Weights of a small GPT-style language model, trained from scratch on English Wikipedia: learned positions, 216M tokens.
Each number is 500 + 40 x the weight over its row's rms, rounded and kept within 0 to 999. Layers, rows and columns count from 0. Numbers have three digits each. The size before them is the row's rms in percent of the matrix's.

# down: layer 5 MLP down (transposed), 768x128, rms 0.0616, rows 103-149, columns 0-63
# up: layer 5 MLP up, 768x128, rms 0.084, rows 104-149, columns 0-63
down103 124:462607494493492473479558542489591489473492459437467548471474539545491506501532436521546538527572443471446507503550500553530435484494421590518446462525447480528481523427492524502455451411466498
up104 127:503492456483537460504538458503533465495457578562503505431549443521509445413504502548536533473434480512530381510507476527431485520558435453499499472528505489561499491514556499429556482491458538
down104 129:511525533547530559491508484510520460415481454531503394517422576510511524568537488492542469544514543480551486529522468536465513535392514415501452398561496499508459504528506461520492521528530500
up105 018:473482477510514434478542505525473481508469466478489561519411549488519521528519474557455449544513438544552485520502523457528530499522484479540515540517478553529565578516515413499521550528530515
down105 011:491571473550494515552455525521524512495507507440539462566508473447478476463491535492461499477502475512492497484526525468506520523489512483453441510491402441399521440504484597532441432469424511
up106 146:369452531475452478440439522495531514458517474521518503528512463520476488449512536459560509460504551495539503502474537483498503460511532451498582473513528480578530498478537526417476467488497524
down106 124:601504461523549526510517512427516466461495495549401509454533540518498535521507574559495515516491544489477497527617465517474441487456506463505549539510494529526487489480491442463521457472402442
up107 034:544474531546515548546497499536463489464443512490495571540506487538418495606456398561490500494528500489447484579581534509469504630501456558507505476467480531491518471485494461457448543496501480
down107 022:489540485413508463504517452508513476550531554487507460475474496442541462439594505432444477486489503495500514482487455454508593390529483442472462466573543464528540529505515523551542477529459538
up108 141:433496490593487478540504507420452492506487512460523466531544539493496416488509508481485548516439530523522487553506470509526498488536538537499562445551560474431471524467479453488535450544463384
down108 141:499537577491526528533491522457529442521488474516441479473422491484441530457479576532530555469554451544513533514569484433512484500517513418457519535479514498532540588438521540473527512450461533
up109 093:495476442503632531397506558528520606489552568510478547430505533561506501497487532483507544544519435525469527529518474519447515555553492382484494467457458496466459421493498485490476451492517502
down109 069:491422496540513489579460537506517642536494429481507482470562461524526515520442460477500489405505529473521478494465526481496464549462521492509389520497473579543539577498455465553597503507517555
up110 114:454476544494484502494555511522562525481475526517506523513518636441493481551499387477484503498468533499469530466498545513560478465526539531504566511503505492562514478476499469442479381534539509
down110 110:462553469541511484473498532546438515484465521463474492524463477541507466475454577502474553513544543499483527522413454448484355531490480535522408511559496466492480525568448483448462591499545560
up111 108:533488492487459472507489507492512482496512475463524469432488426564506503566558515543474521491456497506532454485504582496513584520517548519502491473447434465573583610526518516461478485513467474
down111 140:506540602473465486494518490492487463443524489510518572480505486487516470449407543482502502460573448501469585619537501463509558541446446417538486547527584542464462499554548571468480579526501426
up112 101:475504487468508436571588483589490499504390622498522493521500552456485513550488511428478529495476517512463448512464491474484519505441496480529413463533516442522421468500525467556471523536508589
down112 118:522549509556500554430506554542515476410474477476490507450527578500509482440461486546458497491486570500518550521538432504512471495456482496512518479514522580484484540511463523447491556480496448
up113 134:493517497515558481573470505494381510526468547483570496467488538482502522497488435510402492506464473528506456499488554553490561488533532535488567571442547488446507506498521510517570455522495428
down113 140:530531452531527515511495462441517471464522494519512549542517528498499503457523530452553477516519541452476568495480486467497542516564520464403465479608543521494483493532546533557467495479447449
up114 071:552510529510523534490541473482503425512471505506488521528476500558451570500502454531504479537425452469478425501564597496555539529493445492538406479451496509504517494447513539538468558458459500
down114 103:506520487461451426489487520567479536525502473472502478455507472468612447454493524477469503501542529520496548473456411442487447443555527537473518527534532423472489519506503510456536462514494480
up115 077:487471550431519443486539531542439574524436527499555531559493547517505542505459493455491484460538496510544483468437512460450560544525471470476498561495485468493427546513505471501487433513487571
down115 087:527538473469497477483588445477510448466466482464496466454480573517534456498465528544564512514538492541472520531507500499483586511443491470504425527535496570495415469515465536481512449546490486
up116 007:503523513546573586539523533501530533462488513562552506488564558487555474506507538534531586493543508514578523543455486554476434543534495508553515530515584477519522535516466510567508496506548512
down116 005:511470543432473446464502500445498488505530487583480483500485503534504456436514538497570508552515524515491526425601557494504453451516470552496549513528537662544538499486549492511492533540535468
up117 097:470447508458473506514438583419482538521474382523493489539561554545508464428497530501485527484505507452560512477503457495444519516529482482432548516507516497495486452501496464499558378568493412
down117 131:515559531518533545536519435533535467467472537509490545502498508469566491510431480483497512510551484518445496565493493476547473534515490503512462486530453532561503529496483518420460571472485548
up118 085:461428515482498518439438459444513493531515508473489509471525486393505545492515469580545471539490463520537540437523476473534521477507512507499516475502452416472617428481501544473588450501509463
down118 087:521589539486505545471513433559524448475448531550469514501506511585589539520442464450522518488534464494502492522543490502554476535557445466425508539499518593523537438419508440479512546554472526
up119 008:567508531509527540505513540533525502472461522505549501539541560512575513527507545513499536497516534521539523553540532553506414609515519520566534515535499448547559497539518549523492535533535460
down119 004:464471473470521464414506549490502466448524464506530468490527492501478515510489529473544485497591496444600471516496502505505460442478475444480521524481582544498462566533541478512473493503544521
up120 018:579442516543522519489483497516480490519485494503491561561489514514431471554476426560479435493457527457456489523563494501469476543464452572551488488476449473477493467549535393420537538502438521
down120 009:509548498495559472541533467531486479558441557403505520465546463395511457498508475438441532470526484505566497511501518511495525424610473454494436497521431453476486516560528520547496530552496438
up121 010:407519456481513471554473506486477461505489481471530487474433474446550514456475527503460533466528542529517527460416492506473488478495472444407449509491479483445476528490479538514493441398466525
down121 005:524520514506539502455546489474528534494525523564477462489468590508447540456551495518510453553425479537516492496484483484573543537397488507550523451499545549556475523475481476441479505458427501
up122 008:542539521498474544457534494506535539536547579602454514551492457573452490524469489515510458552424535514544509562564447504510534480450478616469491503489551563474558439465539498499516527596503469
down122 005:486396559470539547462527504514471494524454488449459470456497429408544498535482460451511541461419459493479487496478560511477470521572510489520481497459449502498525501522422509515543500477548486
up123 090:520482508557527553497539481567497543447530475529564449458508465497532501512559536486476538447459462422528460571438510596492521517514503522460461525462496527508541482524537460404518503515528525
down123 077:479530525445440473514512486465505517488423517460436536401512460490510530572518453531493519514529532514466557524496500420423424489500485422493543478501524481512498541522430534563461441528458538
up124 098:506478561504460565490501529537528465520458497434526530428520527474504519468475542455552484521493553531494490527447458449452513509632479479425484453547590455507529465448482417479514443484495542
down124 117:475465479540480537519535497478522525530494449483449467512507508482532432525495398536517498491558516545449525555561553446487454547485428523556493483504494581487469573480497607505458495496519444
up125 009:442494478514542485556477521485515465486479463473535516499493523430622504496480530529503551453576544533583493482447508508497452564516513464488506547511477419516531572525484558505444487404495534
down125 004:542496485502483514428526497482520515505543488558534494501492564558477536450532508526539448538532466505573487522551494477551508440436463463522477480506554584521506521540571466437472492500456538
up126 009:525540503491564501567501547561461525452427471512522528495524513506399506503492424510488530436526489509458506497522449479433377515505492491509520471511538413461493465530460510498539537503514519
down126 005:489426491437526480515525492470519494525518502566496492499472503470484447526520515520571450513532490515569462422541562500557587495549513515452528498485547568548418548557530442579507511583496464
up127 172:517469541542525503491532515493478449559505500563480423540486531498474483466505490520435535435537570494482439568476481476429548533592488502492570465452515479511471507420599446496469466532477556
down127 192:528548472454565497581463446461451433521525525434385443551470453527477503513427459444492568509494517552543499505544472530549495549520541495513497461482484471516504513411502511459384504525463548
up128 119:468526521521488495521470498566531515489453499521511483395516465505496503567555450489476466531457541514458462524502539548519503537535465524513549536542532463479515485489538471488551484513433553
down128 098:528562514424480386535560495531531523515428514424533520523399477470518534489505511523526487442472505450510542441440502483510416451502512491506453462456472504457458502529480528514440499463538550
up129 105:515484519519505463528556460600499480512512625491548545450387489490486575566487481506553517530470532550469471495513524441547499462468496543531491452530512428486547565487484485459481549486502589
down129 138:529586506526504500522479421517531497515491480536456500516580524531494454459449464455511472520508446469514595549547452529548513547480430456481469530529455616468461515500522525433474534547524441
up130 145:523441470587510552529501483569448544458516478567494553527481452502498492536560511456582547429516477467546510487453535487506521572510501571454501486526498497512503483461555494531460473531478527
down130 123:447522554501537437533551470490521560509552554500583456472469564535456481485499541448519492460497497497439461462478415507544448505515515473491468462473515543562470416498475506499459580527472499
up131 112:552500499547458417473565528509435529504461511546557460482556474512487485495505525573495540566558538504505520514495508472481520520473440479499619519485511486509510490504504439515439490501468461
down131 084:448532522541447540492544501581519500464505550462540488516533506491463489447532521439507444534533545504471493550430417525505474574532532431489451487493501581457515558447384501440545474517504436
up132 103:400507513520495516468417477504468533466486460514526513493462508604474479583570448494558457447531532527535494532454483536473525459550455519439563500460536507480565504549439483511471432504482464
down132 096:494444494498463448544526535505550437489532507515503480537571433457479477469475501575476558550501501494417533516467501541489485548463465481578485484409415557512467475467525531448426548486534395
up133 100:513440497500533396478456487401519528498427494488512489553478461576474541472496504529542499539481508532529537547521462549513518467521455540521451452506515519513464515480492528492460471495508535
down133 084:482446524411475503491500543532520474489469509530505430517504486441478482533487429525474552444488533460478448527435563480390563536510514525424550523496424523513415586499438534521509544527523536
up134 103:559531443439551485485504474507465566532450553520518464451474564525525475472504476553463623515429530489475504522539476487446516577487452467520459496474542496446488530498463404500516480500482464
down134 096:471414519539536517533517510523499551481550512464521490492456534460476458563553493494451431494499573486540457440493506462505457500529529494491514475512501497519554507460510510504482590404480554
up135 105:556459533542468470562547485530494433516499504460555496472504528449502512600491463538472497487505536500456509566452549543493521481581562510550465465474600443487482544468522414457442507483447542
down135 107:451556503506545583440464504464487512528456524494468507542508466547558512402516484513459492432540458468590522499502458526446468521462486459431524512474491591601555398439479552519513510441496426
up136 120:474462549455522473534483561518456497503520495479547531559463504551494448463493504514458488439512469526501469539488545405511579531506544549450594481413539475459505581480489536477493554520435593
down136 107:525507477439435460498542419590519449481516541480582514480495472491465531470465535538528500496470512536428506503448477503424372492477411445443458435547502586546507422540549576511502514540482525
up137 026:519498539520438507456471491459452532536522487493503427437534497485537505474507590434566561487521459472495520435472559522527491451483577453516479446486509458516424468535521567490529440517528526
down137 018:477500456517499513465475510524499476466463475499475582512525461529504522524436458536519463468511556443516481519464455488420424529485503541553582567524506526535501544538557505465471529516523487
up138 113:438528421507529444399519483459502467402539498468513505512485480557487462492562542568494497500482461538486485529446508492438513520494466531508468508481435469567507519503494486484484476525424460
down138 110:512536441495530529517524462422499399473497452539435557489522539530504525498416444533496487500494455498492505562433509534521530527525451478474569483482493542536547578555472488494568510585478494
up139 100:489442497540470524570553509542496543546483439517564420508567471553503497487481511455448449428448485502468446498450538489473507503594492546493493470524576531537494451489516426442452469506507437
down139 087:464513476559497539467475517454533477498479526490474465482497432504496474534509547425547540480469512544499553513495436433462369476502510474578523510542411501460503551547557546500547539441534616
up140 023:420548519471497481407502489508475539496522477472507538459515503439531459486565495557502468564446537518605550536510413482478498519447511507595529512525536548531495479469500448423488548514503502
down140 017:477470529505445545566454582453518541478522526505483475517502525497469511454491529461511491503537502487484497524479562518520472483512501528401553497480491570438576451507515524487476430455448490
up141 100:501522409506523453540480483512483460373538473559481513438482505502505534477492550505436500458488482475422519476534571513480585550424446517536517549446471447483475527500518499557480524499534463
down141 123:475546472494460545450507480500482507510516546487536571556429511453602524543557481551500531485559476575461489446492418508458525447499498469480517463526528508567540468424439535503502484519423511
up142 104:441552488518500502472477559483495455441454474532478506576540508535438499493556479499465486481462560459488457466486552585444582509522401482491481502430460498543474473497525523495495498561533525
down142 128:535555524577492488504403503476538463449527557488475506495451511472528527525483491496473509533462532487499506513521480548489561490475566563516537479414464573503529449457449540487545521484478469
up143 009:474476509528469477463504490491446446530495482485470506486400482503513461513475483555458480517488483496474472519506514476499485425470422497428418510440461445436506524469509474476535492427508491
down143 005:536515479521558520502525499530539502559512519478429513473494514471462493495478479513471550496393439504515447540474464443486574540543480473548454506502455471527492441499438554496521490514460471
up144 082:501489506544540470543456571546456510506458522500538511510491542577474530550552520520529521502405503491478416584463531538494479588541442536426493510488441495461538477504524440447499536507503530
down144 073:524551519497494478505564397485547502496511519525469549492476471537517508550471470544491496568550557471501580398524468423512591475443499448509448485491481465471533489510489518594525499517467525
up145 152:488457421478530434567436543516476498474576445457491554464497573525516445484521549494489534482498505525556550535500483470447475529545495548525547554526502477488484511496532454474479423550520474
down145 127:499516404535488493463494509571512519499522509525446550505517479517545467456470493521484493508519540445488538561540444478464334491575503505495510496483544500502499510546499427469485502551554543
up146 079:484536549485526461517509451503573489463481548523479514522522507609593538527481418554493547486461450534526452505533518548502579524502517483453495461561515500469557530472438479525431517517547516
down146 093:542505504511567586544531508525448515441553527528542481474513497489373475471462531467503483546546560449512518503502494511489555560480484511524435498512535631512521486443495426497517484412443448
up147 009:448498447534539538529489516480531484463544521526564462500471513453573468530468578526490538472539544487552506526375482558484501503517465500464462559521510503543460555474478521549512437383471489
down147 006:507464532477453468476499483437509488485522475550477480480474557565482521399512528464560549583506467530510565453559504463536464477473456514505523525563547634528511483415473496471477531464489454
up148 059:506485470533478498503487485476483517518503534507421504549481457485656533510509474498491452469515510611475494499561456496546442573446506514468417400529486605520503469516483492540522531474548536
down148 085:518484544500522527500484477521509519505513510460591519464496502527231497529514526499512541526472474425500493494509504509509597482564512475534512535495504387527492495462525500498470504514481496
up149 156:439591516451498530569505567456512487415427513504448500465576546575500506468550466547524454530537457528466494528432552491479503557504536572480550522481452474540515502443535477457506439518440474
down149 174:519533457490443483490469563442437466496499427471490505514556493510518537480426513536483467457473452496517498565475574488462538521540447506502420475406506510537558496505456526494567494577530486